{
  "d_model": 640,
  "n_head": 10,
  "parallel_block": true,
  "beta2": 0.99,
  "schedule": "cos",
  "doc_mask": false,
  "dataset": "wikipedia_en"
}
Each number is 500 + 25 x the weight over its row's rms, rounded and kept within 0 to 999. Layers, rows and columns count from 0. Numbers have three digits each. The size before them is the row's rms in percent of the matrix's.

# down: layer 4 MLP down (transposed), 2560x640, rms 0.0265, rows 938-1019, columns 320-399
# up: layer 4 MLP up, 2560x640, rms 0.0289, rows 939-1019, columns 320-399
down938 122:503494500490486501489493459494463498450518492556487506486475467488491492497475537584519496514510487486488530465504497497502512484518494468508492503494509536573502479464482506496512497509497507499477520493503531507494493481487460489482500486
up939 103:554547536562454466454493478489524500471501508482502479491580524463504505484469497514516504479446478504439535512506467547495530489488480465506505479470488538528464498483567521455506508483477505464522521475497437483476466490509453518500488534
down939 103:527490518442543494507522522487460493523506488510516487506462489516475555502511485535414520463503507483489468528479499538511491491517492465496501487494494510499510521514512461481467508497520488512470480498502501517518477514489510471500544505
up940 089:474503472505475466509500480485517469496520482469524503482494524466501503489539454467508478488527529501499544468477482529494515467538503527503525477522536493474518492498549499532512514513512548444478516465490500473467534485494495534486485504
down940 086:497496484520502459482530547563467517512507506498485548484506481499495452488522502538487523513512486502492490547550449452504480506449475504473485492481492492483498510512517508463466494502466442580511519510507485520496528514535477480510475522
up941 100:512480520517485499508465517439475556468477534515534470498516510478510553521485509515515468484511523497489530501499511467522497487507522519506528476497516516508499500493537504528541481510545521507500529528502441485502487488461507491482537463
down941 098:480523543511514515524474525548505461515522496497471527483512486490490453493504489457493537563499461537485488483527492504475489517470491439483493529509482488484503491486471497470519479473442482489510472481511549514527513488540520492464494527
up942 106:545492494520517530481508484534505540490508456469528533489459517488497462501535510511499503496494469479498497486473501478498470529494476496490527493491476443450503520515511504499503496468476527494555462552504453511483514491512478531503519463
down942 105:485538531491478489525467491459449470494449531513508469471537468507495521471481532495469506512521510525521499481512481508527501488523559462500456533513551551558471489486489476505487502536549471494490514456522520514501500474523499484491492541
up943 101:550469521498518548492501499451486495485497485495452493507502518498508489498493501509509508503489507513531506533526518486537481487499493485481502502480530511511496512498486487478499562486482497500510507518515479512507450497480498520520522475
down943 103:483540507474497480524473512532497518503498454538469537511528539494485479522490487460501491478499502499489455507490512532459465515538515521499521487519475518461505499506495524527533485480518479512454473540450513549495529501525518471500433494
up944 099:552458507498476484423481512481526506503520486531475498489491528483481484486519499493524491535533488516509485464540489499514491529489462450488501477492499476488493513495504511502512479531496511528544498491530478535487499517449507506484505488
down944 101:481524539485515518521537481487460558447482476471510503484504456529518515525522493506446478526502514551506525501454469490504536495505472514500469552498483523470497506487486519498493511468529474473478507502468495518527524484493518482496503494
up945 101:485537478544516504510516456475443473501490473531478499480523457511501487477540513465516467485515427492499536512486474487500537488488539546482538481469518462500540478531510510511521538482537503495517509503453480470500498521493505515536549532
down945 101:509423500446496481485508516497557516521488487461557519484517543537490498500480488509492478506502536465523480465514515536503466539540462486507510501544511531477492542457471504512510462519476510477478481525558502511506505474498562516490486478
up946 102:480525518491523465504476499470522517519504494532527504525502518501497494496534502488508538475481504523501451517503505530485499523516500476490541486526488513478521474478470510520549502489497506503519491504521476481468498522545494500501509513
down946 101:491474487498506513483459437502514435500475496477493448511465464500493538528506482524528495487492512473484560492522508494509481487550518499519480487501492497484543521483511525512433501472467446493504495469488513508569501481508506525514474531
up947 109:477515531528482540509527450536521523528515489492482465487506482508497490495527552465509501522488531496522487501494497513514518508565517497505488495482494483508465540546514522535477521534528524539507535466502491486480526483495519494499497495
down947 116:518533499542500496520479560534495514471474461513509441491502552472524519449483475450515503451486500475515485540503466526532498492519506475510474535505524531459499501463529493501464497426470503461523490477507509513499512506451502496482517458
up948 099:499459498508479474491461478497512496480453506484491455503572504445504474485502511503516506489507525501456499484499495444526500497524495483527489512546483492506474489480498480495528546503501515504506504470504474485425538488499512495506501467
down948 097:464510527506529525477565549488517522533480476511514500499486480521497511503524493492451509463505535483482527489516477565492477510467526514513490477481530516479544458527548456526490481471504514525509493516471483508471476463527479506527470530
up949 096:503516518567494492520519472450515545490512472512496489458491523529494504478502530495533504490483499492505522468490530497536508515557521481501518497493503507501506538496510546525508516475546506518535500480542484530506490548544481498472535507
down949 092:477497475524498507482551505485504508476524471510485509485492518500508505515489490511487548477522508441518442504534491493504507489472489505503524487507496470472489522506490448491487521489502550503485511479508484448520444512482501504494527528
up950 098:521551488500484433474521511502443484500483505489509480513545503449510455479527529491513529478500499509512474476528484497523461490482488473523532500507502535476511492507501500478510531491520510513516525466519442487486543508523543479512498528
down950 095:507416521472525531487521513502460517520513489485526506489439479531519518487486455512474500508514487486474516513505494499502486495529513486467508500490504497469507485466460493488554476529494488555473527546472496513513476536473488471443499520
up951 098:505514511550505526492460537519508501493488505489484461483526526490530491525491547446563491515470515508477509509500500511530533513488490492524479496490475490505474537434513513498500498478475505508509484548512440527507499535519525515502491461
down951 098:482475499490481465514515450478499509457498490501448499499487475490506529495476452507466510502489491468506483465517463501483494498501495541468522536488534518468518510522507473508479473487517492497508538498460492502533485515501504541448512474
up952 100:484522510512513511535468481505512544473514495514530492457515544441487441513523540497512491508487495530488491490544514475485479484510511500482519496488473435490476553544505539469504499444509524506504544500518509501526492534457544516501513483
down952 099:494484506534486465493468512521460485534502506502490493473486476542491530522418482469482463501517482494497495485495492513507506501504530464477449467511531542497530455447504486521503490564482487498526482528515541514483540469544471467474464537
up953 096:532437513499540538472502498491465508468478504516494525509478515499488487543472523467447544474521452519511480507529493457475509507469498489452523541512496516466498533538487465456481503472490495469534529471512532477508478493487495482485529504
down953 097:484515452520441488517498478512479503553514482491503501508483485472520528459511473572563480529474493450459527519450464506543499524533536479476514515501513463524511412456513514515524515506511501521485495514507481500495483493481499482521480497
up954 099:508461455535490510460514475492499515547476491511500504490486496529512479469514501505510532522467526479485513440523471519496492470530494500530533529455473504472487503506526462490545500483513528491504512537484514485480498534485535512533503479
down954 098:468571497507521499461483508531510547480511512511474512498515528450526477524529517503490520442488505477506491555471553538450517538499502553507549483495504486512489483494488505520507514529476502508473499488443471501540521469527513526452510526
up955 095:522480489502440492479495507514455527530487507511481500482522512449533488511506504486517516526546551507519510469515445476481494502481511498484539480533489493470502529502462521507503484461461492527520531467512490465507501517502514465525481528
down955 093:487525492505496489512504509485519494480499494482530503504477516506492525497534500494514474457465492512479486498471519505466492492484520532511490487473495470516475461481536508505532488519491545487503505473470489489521492526471507509494512518
up956 098:468477519483483458499515481504518522444528513542455514492533491509536481499505471504512514506515476503549514519522486497518502543501545505500535485498502518519509522538476478478545508500494507489499511485550485481543501506477483564516521508
down956 098:487496478516492507495508513469517499548472468511555481494463461463478512487486549561493485478510498527471468547500463516524455482496507503469530516515507484480493510501515501516496501484508529475501522522456463528470480466522538482454497504
up957 099:446526511493500512514537489496537516511519547499528465510475475449524481509569552457524498465493467491531501513487543504461510523515521540533476483466516500526521516512484526501533506469472525530507492512488491459545500496531493510504495530
down957 101:507487526471517502500498510503468496509496493485470482519506484529486489484446452505477507532468476526465472488508471501519441491457492444513484541493486512449454499494486468489484515514514426477483530501492525560463520482530509495513484536
up958 096:518507528490510509468491512490500500530484513471474465516532495492449432475492504521510504490496526490498505532505527493491498519517487453526543522502500487497500502528537499467509475529501519489472526532482483507519549476460474527485500490
down958 097:511516505497503507553470484511487497475514491507504544464484516506540535525464490475491501524497469507496497479497481497501485474479510534459432512488496533503482489484451482487518538507515507496514494474499487505454460522537536482539523518
up959 104:527492482517477508444494479503487505534537499508501521470503481498509491510480470520543468543522507493509521469526472573476483534471490474462519528490509476457494503479514502482472513501531516539550537503533461504495484527531524536521488505
down959 103:500521497516511503515496510520535483506524528530502492504529501532457469488528522479468500474482507500504461491505512506517486451491488517496509510543504522508469490517477511514490504511525542477492480481494540479546456502454478471493523496
up960 108:523477498534489544532504560477506520495493509526563480472501484508511532525522497502517479518516446464522462530465505447498492552504494465479489504511506469499540496544484505510544487523489530509513466515505503490506483470482530471488525473
down960 101:487523484449509484475473472521503509471512477483462503517509526540498474504444491488493536516497492523486548486512458492481510478473463543500511533483496509480453492471522495482465486475527469519447496481503482530537495524508471522501487497
up961 115:554490506555490528505511498448506489509472510519515475512470505526487435497478528465499561517479488470454481532489471532499539489507499481521475509513500481489535502490502551447505528535505512498514471525466464492475514514508490502490531487
down961 115:475497511481518455478500501514511459511509521502477543504502493472461492525489522523492518538505478505510497492496516510493490495514485515498498549482535482514478482520496454513503520483494508486555489519530484512502507462560469499472462507
up962 112:518521513519539522527500494492445532477490497493486545507476493507480521518530469518527468485496490502575551462486511449505535523470488476497535589500501473486502528507537526480461533517505476475486527488514501501519534504533554483489465462
down962 100:452509466518514506494520514477532505519513464508539502493500519495514484517454471458455538484484475472504424538514514513489474460538520510484452495493476497521472482538523469490515486504514507525507500495477502474484460530502503483479476528
up963 091:458510501483496473467475537463505470510527494540520479513541544472491509518517499536477495503511489522507492492489488512512462478481477461522499531495504495446536516494530526496488519501533504532489492499502465500478504540573509515485498535
down963 093:494480503525492506539541431520499500485521510492481539517474495524510472469479487480552470535474524463529517476506461521504495520504520507494511476487478490568480480479441520447503466522505506501511478466490529497540503480473498508507491465
up964 095:509506505483509488489493490488485515540437498502504481453505509520497495491522487452500501533478502502489477495494509485513525479521469499519468517486495459504548501523529523523488573517490492466531506502468459476465544491544530502519469515
down964 090:537498454495493490544529501507499494478530495493475524465477487507543495480431489556515500484553483507483487532498445516496478503515498477506515534525490472495497520478509500546497471528518495499493476488494539536538478467474508477503495464
up965 092:476526450512510501522506490523535551518470531498497446509510520505516482477465521468459527487464503474486481502488484497427526479491535440534523499480504469442475515508516506475484524500513526571545537513470505471504491486528479480525478503
down965 092:492520501471499531457520474499490490518485490502477495496502499536485549531511530543448503517468492470503469478489496517473526502500495472518494493517462494508441531507514501504488488511475541516513548498495507503500471404485515509475537514
up966 104:502498488471458489514504506517516514483565515475501478532473520473549505515510491506501509510536425497504486515477467502504455492513505483508539523503487499485490475498500495482544499460504512545499531471534485543490467507471472498494499545
down966 106:491483471476469484494448482492466485463498487533474461534534501535511509537504511509494537527474515532515510524486479496492513491502492504485463510513519491533535521444489495500481520511500467514489527502497506509542510493490527495460501529
up967 103:488517496527480479522519513481510504478503494531489527511483493463544512540494507474446500478472438486481441498554492473505504535510469483465492490501562496494508504488537506507531523441488502467548472516475533520521473534521488473510518504
down967 098:473457489488531508493495503506482526487504508477481457472474545499475505471476490488549526475512506523527555505458562546470500513502537513475496521514466525519486506502466514461500480508528458524476548418534474548479501486477510502480517500
up968 100:518501502527510506467511470500499486509486492502468460495484485497521477457506509510488487538515524479482548489498505482473527528490500501483508505483503463495485488517521541506505475482541466517490525491487477515469478540478493538521545473
down968 099:470519458515518519473439495477452511496520511493508551517510500531461488511494474453511521457482475495495501461513508476502518527547514466485512454480511543479513514471475485465512507482477558482492482508469501453496507519498512490498515526
up969 101:545538512535479505495482520481515522471486481498521454482513517498520500521491476485519552501476510499475481497545505467517523509533468483515518513511496514484500547490490497498545503483531481509486481540494475477502555511490553458475491499
down969 106:506513476537487507497491474490517515505481533481487494487547534515445513508539482471470494516541499497454449467574482519478480530525461491467487440541462525514529510459523490471480432511492457461518452496501505500502486516499492478525503508
up970 100:546468509540502507503485474491486503513510516501464485444498473487505476479449525486530529528503483519452509523498496519516483509488472464472500486513490512469507500497488513460500526536485525515541497476531472472432497522515498493547477485
down970 098:496532493492507494517525524479536485509482484530525513494523506489495546517515515521496471478495540494566488491525473485496502447508497498502486516467501489529483483511528465481509512478535514465490566477477523479527490510481519481489525536
up971 102:487470510482490506493495511484523494486468421446499496509466510507494513506500489518501504512530529500489516475536521493522494495479483463527491513494456547524493482492508520496534485506477526514435520484497477491480505504460479496485511505
down971 101:532519495512509486506476485499490512503529560579510502480527480501516467539470490507500502500495477533503496514486464488459516505529502527476517493489520463478497551491511463496475514495519482490564462502520491538510506519521515515529491499
up972 097:521462466516486496521475500480500522495471500507498453488509500452526518529429512456540542494444495493488507474525491503489524513513499478484462492500496491493496531472518525487491492522491524480530494519493495450516517480494501486477512487
down972 099:469509570509525512537525505508483479476480501504464502488491484539468518491497517494474468531539527507508483526470468474487542476493496501493507504512488486458482508519499457510504538491515489480513503506498474538495468474485507495521490545
up973 095:504497528503483485444453557508490500499501509485511492501484480480522491512492472517476507503486500520459496525519469517497479497527488480497505489494481547486494556481493555495520510501506475553507518465508500469483520518497499492523522507
down973 090:478496499510528552538552495506511495505520505515489474486471488494516478478517494518450499446477527483477518549492520462501510511476524464486495501460494469500537489541536458496459494497520528471508495537503499508465485457515503493535519523
up974 098:468505487545523535502483524490519522516491471516507468500524519468494530492487497472508453512532521504539515498499491520475475537512504498499533478494492502437546554556542467502509486448519465515523490535428479487535481496563522487501498434
down974 093:514547526486484475502513492496484503501496486501496503468476497520477455488508522492503563490427521487454486499491513510503475498516546502494509546498489467510463484455458525505519528512559515533477544459553518500461513472493510518472517504
up975 098:488522499509513484459521467457523482480494536493452532513474489469500465460504476478532499492540435481498554535489510485490484498519496512522526545444505483502490515499492522506529511495519522516500512493531467541514476491489509519499499487
down975 103:535518503508466517509472490509477520504511446493545499476517525514525519533502484494487510473479516513487482488536479474508455481458461548505482461517466509457526488566535503525497483487551521497531512503494491491471504514477493460503488450
up976 106:523521470491512479496538548540506501484530468487473505467493501487537497530524521486488513474506480484514490489510496466500465512512492504479490510513528494464476561508537496490524518487521536492504506511481481556496536497542491523525493479
down976 106:482525520517515528498485508472481502502487532485499461505493507504510504441491521506504485545502533513513507527482487487494502431530479521551558499473500511491520516489466490521503508496451476492541519548504497501498501522488555510478513495
up977 103:489495520482477441468488515495555503469477478513514511496538511473499496525492481507515499475481520521494497511481493513506467523561466492524501472487465543513476529499499542513508515490529495564479518532496470486517521528516483521498500490
down977 103:482514436537531508480452476466501545507481540514521496463490549504482491514482512492451531540469513466473446468515523537501490524521527506510471460468519530531507508477479512465483530506515497529480502471440445522514509488491498493521520471
up978 102:479484505498472515491476426530516490484520531514501455444460500502530490491489503475538501469483498484505529458458504487499487563533483489498482486508479482511510514487493477513524517471459524502497563501487496507480467528514521535516483521
down978 105:489491509469534514497515518464485500472485469513475526539493505506505525490501494489505466517480500521510565487526486526474506484492459486493526484513517510475538521485496498493490495496516469534511501473538488435521513488537526510475542518
up979 100:496467508484506505515455515511517508505512440482484492453501501468483486516502500470543491516497502503534502531507490496509531518534497442504500502488512475463472490512466516491537487496484516530516564480510520477510506488527495514509500429
down979 096:488534466543527497527545507472487492507461563542518467532495458490528479505511438530476498517526537490486482505511529533487512491473506479502475485506479531515521519499540480470478531507532502480495461568507476527469526525497480495502466501
up980 099:493500506528473461474532473517489499488447474467465488466424499506538516509460537493515519492429516439491493521482451489516489507585511519513500547558487519451496520502504503491539540465534496469559500497496498511486505505508518486536483467
down980 102:479476475496531501507534547501542488509502507470508508521504442478524478530518515546521500515516507530543497485483486467507529518488508464514491512428469505540479485532528483503504470525496511485477457510471506521493470479517516488469516520
up981 103:512505519563509504437482466499469524496530466497501515443522540533481449534485513488483519513516510456495517444519477443482495528513514519529470460513474472509527532506544521497540534533523490508482497525502485510506472519450536505485512474
down981 103:465491509479503525547505504531528488497475478492502454501485504522551551476468485501536497525527525499496494536529492543506490524514518506458511516488486475510492437486491471512514491509493489553504474472488513475479561508531454474522480499
up982 096:550509501501497527516502523479549502547457506489545483498516516437504516554471472502517476524516505512500475513485507524484499495511499462481484496485464524472468531557482496502469468492547504505523499517506496487484519535498558459538509464
down982 095:505493470505474474494486485507466481464524478505473541501476496517498487481526471482515496518446497523485508494517469472518498504508496527513506527518540505506479480484486492492498505514475511491451476506460506501512502494531500519496489541
up983 113:510467495515458512530540508454506549528477490546498445522503500506487544522499560522488487459518497494486522490479505465466512539515498539509519493543470518513519495515486494546515489501489531500482492505489505503477521480504497512528477501
down983 109:471581493475566500485478527488466491459516540457521476469526517460506454444498517475470537505502516513480503515484500500531466484494534458501468557516513519534474501473493498447507528486497490510518507499516501499465510520517508483502515487
up984 096:447512496461480497493471503465483511470462478520527453505465532507529526520495516467525518445534512523505502515499498503448522497514476512513517503530532540481490479500557476533481526471471538509514548472508485559494511506502501507517507522
down984 097:546492525526516511523504491487505489508514492481493509492497427484490544460488497498524529561458509499499529447486487492539501493477512487500508507488459493502495522474444487515493487545527455461529497505505481475467509495500500500512506452
up985 110:532508526481484488425471495490493503474514478459516484501485491542518495480483464497487511524522513504496490504568493507513513477498489525496488500524470537499497491467524538522515499472549508549456511502511492535478508503480514505481476502
down985 112:468504498540475491487508469506489555529473494515499482517513539501469518510527543532471517499456531510475537537439499514486491539504464467514537473443477521490536552513463508485481504484455496516526524482479495448505498523499490550515550520
up986 109:466506483491474459500505505478521482505487512499518454470517503505487475511541493468507499456471524472530506454491501493462494504503487454524556555479491490452498511536513509464520502506505525536531496485474482444481547482514493528559502506
down986 111:499445449515463473507495532518523464515465496512527512504530519530471518475455497497504497515468497509506479524493505513515520494501544497469519477501469535488482493499500426507463504482523538509487486479502513509491470516488476538485475508
up987 096:508499498520501513509545473474476517510433502519495516501511505538466499462515491540491510420452484499508519550507483491509498513484523493545496506482495473529527495467568447482486501514499510522490461472515487508495494510486554452504504486
down987 100:528459499464474467471495504528506487517577489484522483461496465507506519554526525481523527497537510536510487461521523450468522491542506494477492456518502508491466542520482557541457504484533490492529518531500525509530508485504519539514502486
up988 100:472511483504445482468498512501486500525521496486523509519521492482505495472512480514466495465505514510502493432516436507547477518515515478491536537525485537445497502498485482479519533478540464514498513462522466469521500507532509468492493525
down988 087:486499499483499494491480492503509517573498504503470471506489505539505483494529492500493458508518542523476469509505509467484500511527510535515486514495535478508478497497522508516482532480487513526493460497473501502513514522447497520522520475
up989 096:456521494531480538514500507452488515481521428478431477457510485525483451507496515498477497519519470503504536482487498465520528480539494477484472554526519509510494520503491546505516507492530503494524497492471467495529448560502511511516518491
down989 098:514506491488531499499518515515534504529486524511537523524483515488504506500485495494515504479480534468488471519538506515493487516473512541504527470455461498487509501524485463497470464485475494483498500509536527495509519477493484469500485481
up990 095:494477539521496513523502524475508530508467477501516488469492483473523470477523540523513522481506487478515503475480460519483510469481516469489514512533486505463495522518491498460507520477448495518520523506498487520459476528553539480540527468
down990 090:478473483501499523496507480511511503533512521489505515529534548488489523499506489401521479536500515475474522441519511482484500527513509513487482454484497513468526499485498489519505484494491459473523491475508518455539501493468498516498493505
up991 093:468513512497476473465466517503528483530520456508473473519518475452528499499498520523530427529485495497474471494506481521504465534488443514513495512516503475422475522486500537485517506526511470497490514529469475508482501524503521529489487477
down991 094:534484477506522493479532490505479492482486524489521542454483536522495481495523501468508594501492478484481538507528523506522515507564531493487488471474482511577508476480513434516477465477509519516536508470503545475524495481496490501511497547
up992 103:524534513534507497490472518463486522469517512502471484495478441505495535495521538483485496488506479502524527512500508445483506526524493522511487502483509488495481512520562494487534505509527505536512500501511489509491497488529497499490539441
down992 106:479542481513489486509526537530515506467497499479512538491534506471502452474474516474505507500515521534546492503491533491500485496514498484504466509459505523524514448447493505478522547514492534493521502481515539493505500512449494524500514493
up993 096:508510480516486510478475544498565490497509502490534493497516474476497532495507457491514510497529490502522476501496497549492530495554478545501478499503513484505521520488539533507516500490520455532478525523510502519498523522461542516517469516
down993 092:507533514487472527490443496491455509466514473521477471496488502520504488472505488470497521488487518499491492549533526485539461542448523479472528505510484515471500515461454526504476496501494503470499445488508436514516466491494497515509531512
up994 096:485513474478498521524532542491501508464538484479454534485431499506514518513482514486487513474488495488522472524508489488497518497539518526533505526511567521472507505469487555486523480483451514514505491500460476498486462519529538499489458494
down994 093:507492563507523511466458475503496474530477473499514459524537462527495495485534470474499468530501482502479554465504522505510481526432503471471492494474480453477554515547517459492495495472544463472501491519508496502500503480497510483527535488
up995 103:485485484528500464503470481504501503529446459514508489470557536457537503500467507435487574496445513501495521453548468499533496497494486466519474479547472489459494479483527460509543510510512463489559497481511461462502512511517520487517510453
down995 099:527502526506505523442524517458465499493514530511538518496532528506488521494509495505497491495517510530484520516465532531501515492497506520479520507495512527523478465465535506488491497508502545561465563515476521532537548459512498502501502474
up996 099:501490486480469473477480473508524499498462456497520456479532545471490460474488483484490507475464488501487517515509455506478494522524465482516487507521499529481479523480493473461508537524486503510459530476499496493490502543493532506492492457
down996 099:475481530499537521468531515492499506482558498514508474504513478514521512503498450520467477511526497513511530509524513491493481507502503509488493496457491500558518480517517484493515505495491499507499492487559494512531534504482467494514524502
up997 107:474514524513474477465542428434500487524481503524492484549498531477513481507497515477488489497521490505471503496511476499523505483540501468520479493485527535479512468507490508481517526481538480478533496502465442503497448473502488509508518497
down997 113:496484474467490480533476492486491491462511470461517504475499440506469494511504513513523512515491475514513514472546473522505518480506480448486505517498518475491491506450489480482479554495507502538489490489474479475487473474500502502498477503
up998 101:491521541479523523490508476461481535517522487509510419496525541539510476568491490455484529495493447480490512497501505502484522530522514473530482499488546450486499516523483499483538534503501495532530520462497469430519518495492498503513488499
down998 096:497479485537506507515497505521477480512485500483525447494474497510501515551483548503492516502527510483493521493542501548506488489518470494490490532463512528523577533496507487513456490493495525482496494484519527526514467490511471487513507510
up999 105:492473487496483508484506500471475546486449487495523451480543568433521462473464454525459532516493529510478510488532455551540548492488476441490476519500506509472511510477517468463510510517504496539515555471505485506510504525538506468531460475
down999 099:458536506498489513533502473527500490476501530504448530556514480520511468545478495479483527484518505497482512495511507506547483508468509490491455449536509545463507500500522444498532506533507472529490505487527509479534452523494490515527486512
up1000 108:510484481514467490481513513472504489547452509490502512530562553440493495462505487512482491521499490532529495504559500484549504465506482456489525514481516557478481522499469509467522526497514504520522501483530487478510498507490531444546501498
down1000 111:498489532488497509499523481539484503496518534495483490517484476528474495517557513494536506499479533504514491493503540491472457496512460509522474476512463516459487501482503471510506502487518532572529488547524516495490514462497494499468453495
up1001 106:479545487486494456494483492463505521458512487503543495506512523524473509513509457533498485508476507499520504506491492518555505510500512471482545501485510514524495536483473494524482494497516505560501491553474515489546524495505547511471503509
down1001 104:479479535559502515497553481533513518505493503485468511478473493474505505488481525518493517486493505509476479526500483476478526480482489555504477506483464502505511492485500534476524502526481483438460486479557461478471509498493471514564473511
up1002 095:525448504481463508527516504466478523475500488505529485509541559522504481504482492467515484494500493501486502492516464505504524468499501517499562505465510488495556516463492551520484480513503463575469491525532484476555513505552489502512453472
down1002 093:487505520484529503498525457518526491449502544498487476546474480499518494489508502510478541502502550474491504533506531490471482513485480483462444500511505514464454507525530451471509507507481482505509512536439480535464478499479516512508543510
up1003 103:456538503499483520512484479466524494474503523465502491512521501463456476485525470462483496511500512508514524515495498425493529477511558557543494512492521515501510532497533524448555549467549483526512492508487515510473500488470497473513519476
down1003 099:522472504442495471529512544523521487471477490555485488510496465547500497516491524523508469496461486526513510431499491525509476463501456437495528475529493517476477496485489479523474468505467507523503512500504481497469492469484485497474510522
up1004 103:502464518475497564474511486475473500510452516489482482526499493477514493513449472479507502473503487485508521536530460540505514514518492480441494530507518479485555486483525516505572509510458516500515516503544510539550483495497486536537507512
down1004 109:534485523528506491466452541530536517531560494506505506494505524505486518530522461488525484503546499499459476471522526461487515499476497517508491454495479476452494521536486469507507475470512483531471477513481471508489550492501553484508460458
up1005 109:509507499531507493490528529455473532511508481515470506465495511482505485476467533513523514480471458508496501472462491505528459489504492489483537496482470514444508572514518484462516491507522500488513494502501504558480483498524506508512483470
down1005 103:509474476510538515483513484473479523513500504549499481449525493507499488538487512485475509510482525461521453506491516523497460469494504477488504527525481471479484515529491496509489556523490476501520520477509511501498499510545505497523535524
up1006 098:554531528511504498426486479456489516494511505517460471545508518485537464485474504494468510462492513493526524482496491464529485517510492478493477547502539506466495511532528497514541486451533551507495485492502468510480488498486488509507516467
down1006 099:503491473484499519500473492526492537502543495488521485535473512490509545515501449511500501495508431503499512479515539420510533504492473499516529483496504486489494490497498522480528463485498443507445523512516507488503530504506526501479499502
up1007 099:493473491544484508479490512502502502492460490514504481512458494493521491560480479474544518502485486524470537515497437510486499497521505520523478491533503495509516488505520488545499483529525513461491502524481444528489485481484444513524500499
down1007 096:506504512466482509511479538538508523433480434517471557496505480491472489467517553467528518482524496520495500487493518530501469515494539497505484484504520501479509499491502508498514511508494511521516456478519494509513473517542521510486494499
up1008 102:541549502512505514447451470493499492502517515465492489513466508513515493496518449474486498461536533489502509516517480481504498484525533503493460551518546466480488496517527496489483574476518561521498520500479481540510479481507476548504513507
down1008 105:496469499518472462494531465499528552480507498517539513490526543476522514534512495505518481506500463509510488455501509479502519502471480492496540467483447463500527505539500513528536428480502488504493455502507486482466532497455575430511442457
up1009 111:493523469518510461489532472485497549462489503523460506494555497506493467491544484535511542487492479475492518491504480485501472523485483463526505526513500499458477555501475469476512524515496505506533532518513495486500521522513533455514510478
down1009 106:530470480490520537509525520454476504458509512521510520491506452513507532523485510547497480515552507481500468507488486516482476461508520500488478544563480501468472516505484520533517526530501516506497496511458499479508444496537509473514508532
up1010 095:492494476517502484533485416512461536509493477498513446455509546509531497460447523470445526495480475481516514483490454542539513537572576506510517493447530500502513539511479483459495514535504488497490495481517492487503556545454491505505516478
down1010 095:495529544491525514508532569472495504502464525515527505541476484521490515556527479524502499485537519510498481499475542438501477466480474468477511507530471528483520492516532476513534473459470506469475498514480493510526478513526516484480459465
up1011 110:514537498540458501489490505483512519506487495510545499492482501504505519509517477483517496488502510489544533509465510480493491493497505498466543490520493478502519565499517496525511478508550481491499507513474490530493522526498557501489506516
down1011 105:480486498475517515488500508484479468453503518482490500518498475515520500546524460491503498487530492450507492508523503497495486490468508429484478504523503524494507522549507486523442507479499484515475485561529495545536503521510498497471514467
up1012 097:473440450518489501529519495490510494487500487537499457458497538517487524472473521467451463477501488446500486506523527503514517505527492482546482478515502521506506488491510514476502493473515488501556485498465511478442517544492534472541485495
down1012 099:511493476480509528497443471468495514489465449515500519485514502460508485497507498505480533544531528524513499496504470510487487533504537487513518515522528487488454504517481496475502581519510500473484497456507485517542513518536489523478542460
up1013 096:492550484522487540495500488497490485500463534482478453561495503508474440491521549478496504475474497536493484493472517476474509487513486523499532517522509519514460513497547512440502529527494562481505532518434456499505510496494474494511520554
down1013 094:520458527497505476506449460502485550529532501521531526503489485497510539487461459512510506504472505494520493508524506541519470508483511458523491485469467486491492493552480512541497486468484469550485480484524524504534511469491569472504500478
up1014 095:504483483486499497505521534481519531492456513506523499506498483507455510494491507477530559471521494514520476507496488456484525482474474480481521529498508494493517517510484401516517496444505493537502532472540498469482487445533513472534441509
down1014 095:499504528540480489518515477494462503468516469498484501492491496508496487486479494489478451535508493473485523487488526538486477518531477475527460513475495503518485484508511559472494534560468532464483484527486504529515502538525476519503528495
up1015 099:512505534544489499509486497486434510503483508498506474498520499490507482507526518504478524487512470488443567504505495485512472524471511503466527495518469504484527508499519464473505520497542484505497496508494486515475525507487519480517499454
down1015 101:509500461485501471495492523502479479460514525506531488498476484483509509478495475471506488523518496525509494511443479474487459470502528455494514514497520454470459493481489552518526490517486527515484516492475502545508507438507496492522462527
up1016 098:488523475506503488480517499535491484447482513509480501532465487516469474503490491494465517496488492487494536528484496498568504496477486497470481443524504515486499495502486508464509476471509486514517513493439440536484493456504492520514523471
down1016 094:487462511532476509491480456453518480529513477473490487532519474467554508479529504451530462462491503459486512445476524548481499495548506528541522509448478500468477509470493516514518518507473539516479475495511517502475497513521485481530486465
up1017 098:507514494579499524492476508494486494517501465520475462510530489466495445513502518492524470553497540497506589512565497494489516524525510536536475526488510482506483478494520565535537531490524482476495487528486387516508502489491526515489521504
down1017 098:476470466476476504530505513515511534490490511499540547462497509533526495482485467490497508472525452487513403493481494499480478510476497505504527482473511467453496553478483482468482479497517515518497476468511584510502490517506487490491488495
up1018 096:454475476540499473491520487474532499491484508517471491459474509489509505466518493472506494489522523471503501519506514490456518487520519544505497466488512533486505471515507523515477523501517525534563512502481542496441505518508555440539484500
down1018 094:558487524470481531485467491516474548515509494507485485553519463485501541514482473504505497490535497531519479500487521528496484490479521492476480504491512509475462514427485466501523506478503462491432542506529457528525528512527492529513519541
up1019 111:503524512517516491512488474432468563466478488517518485445486497544487500470520526533501510448428517487514505451496513496474456516517483488468512518475493483499493537516496497476505493480553498493518508467498497494515514495526508488496488496
down1019 103:519522519489518529513525486474455528483494483517503501465493501536500495508490472507454519497498538494528460522508549482504502450500533484484506532502476489499469483519477527500497495508505508499483492470489528483521457521486493524462522526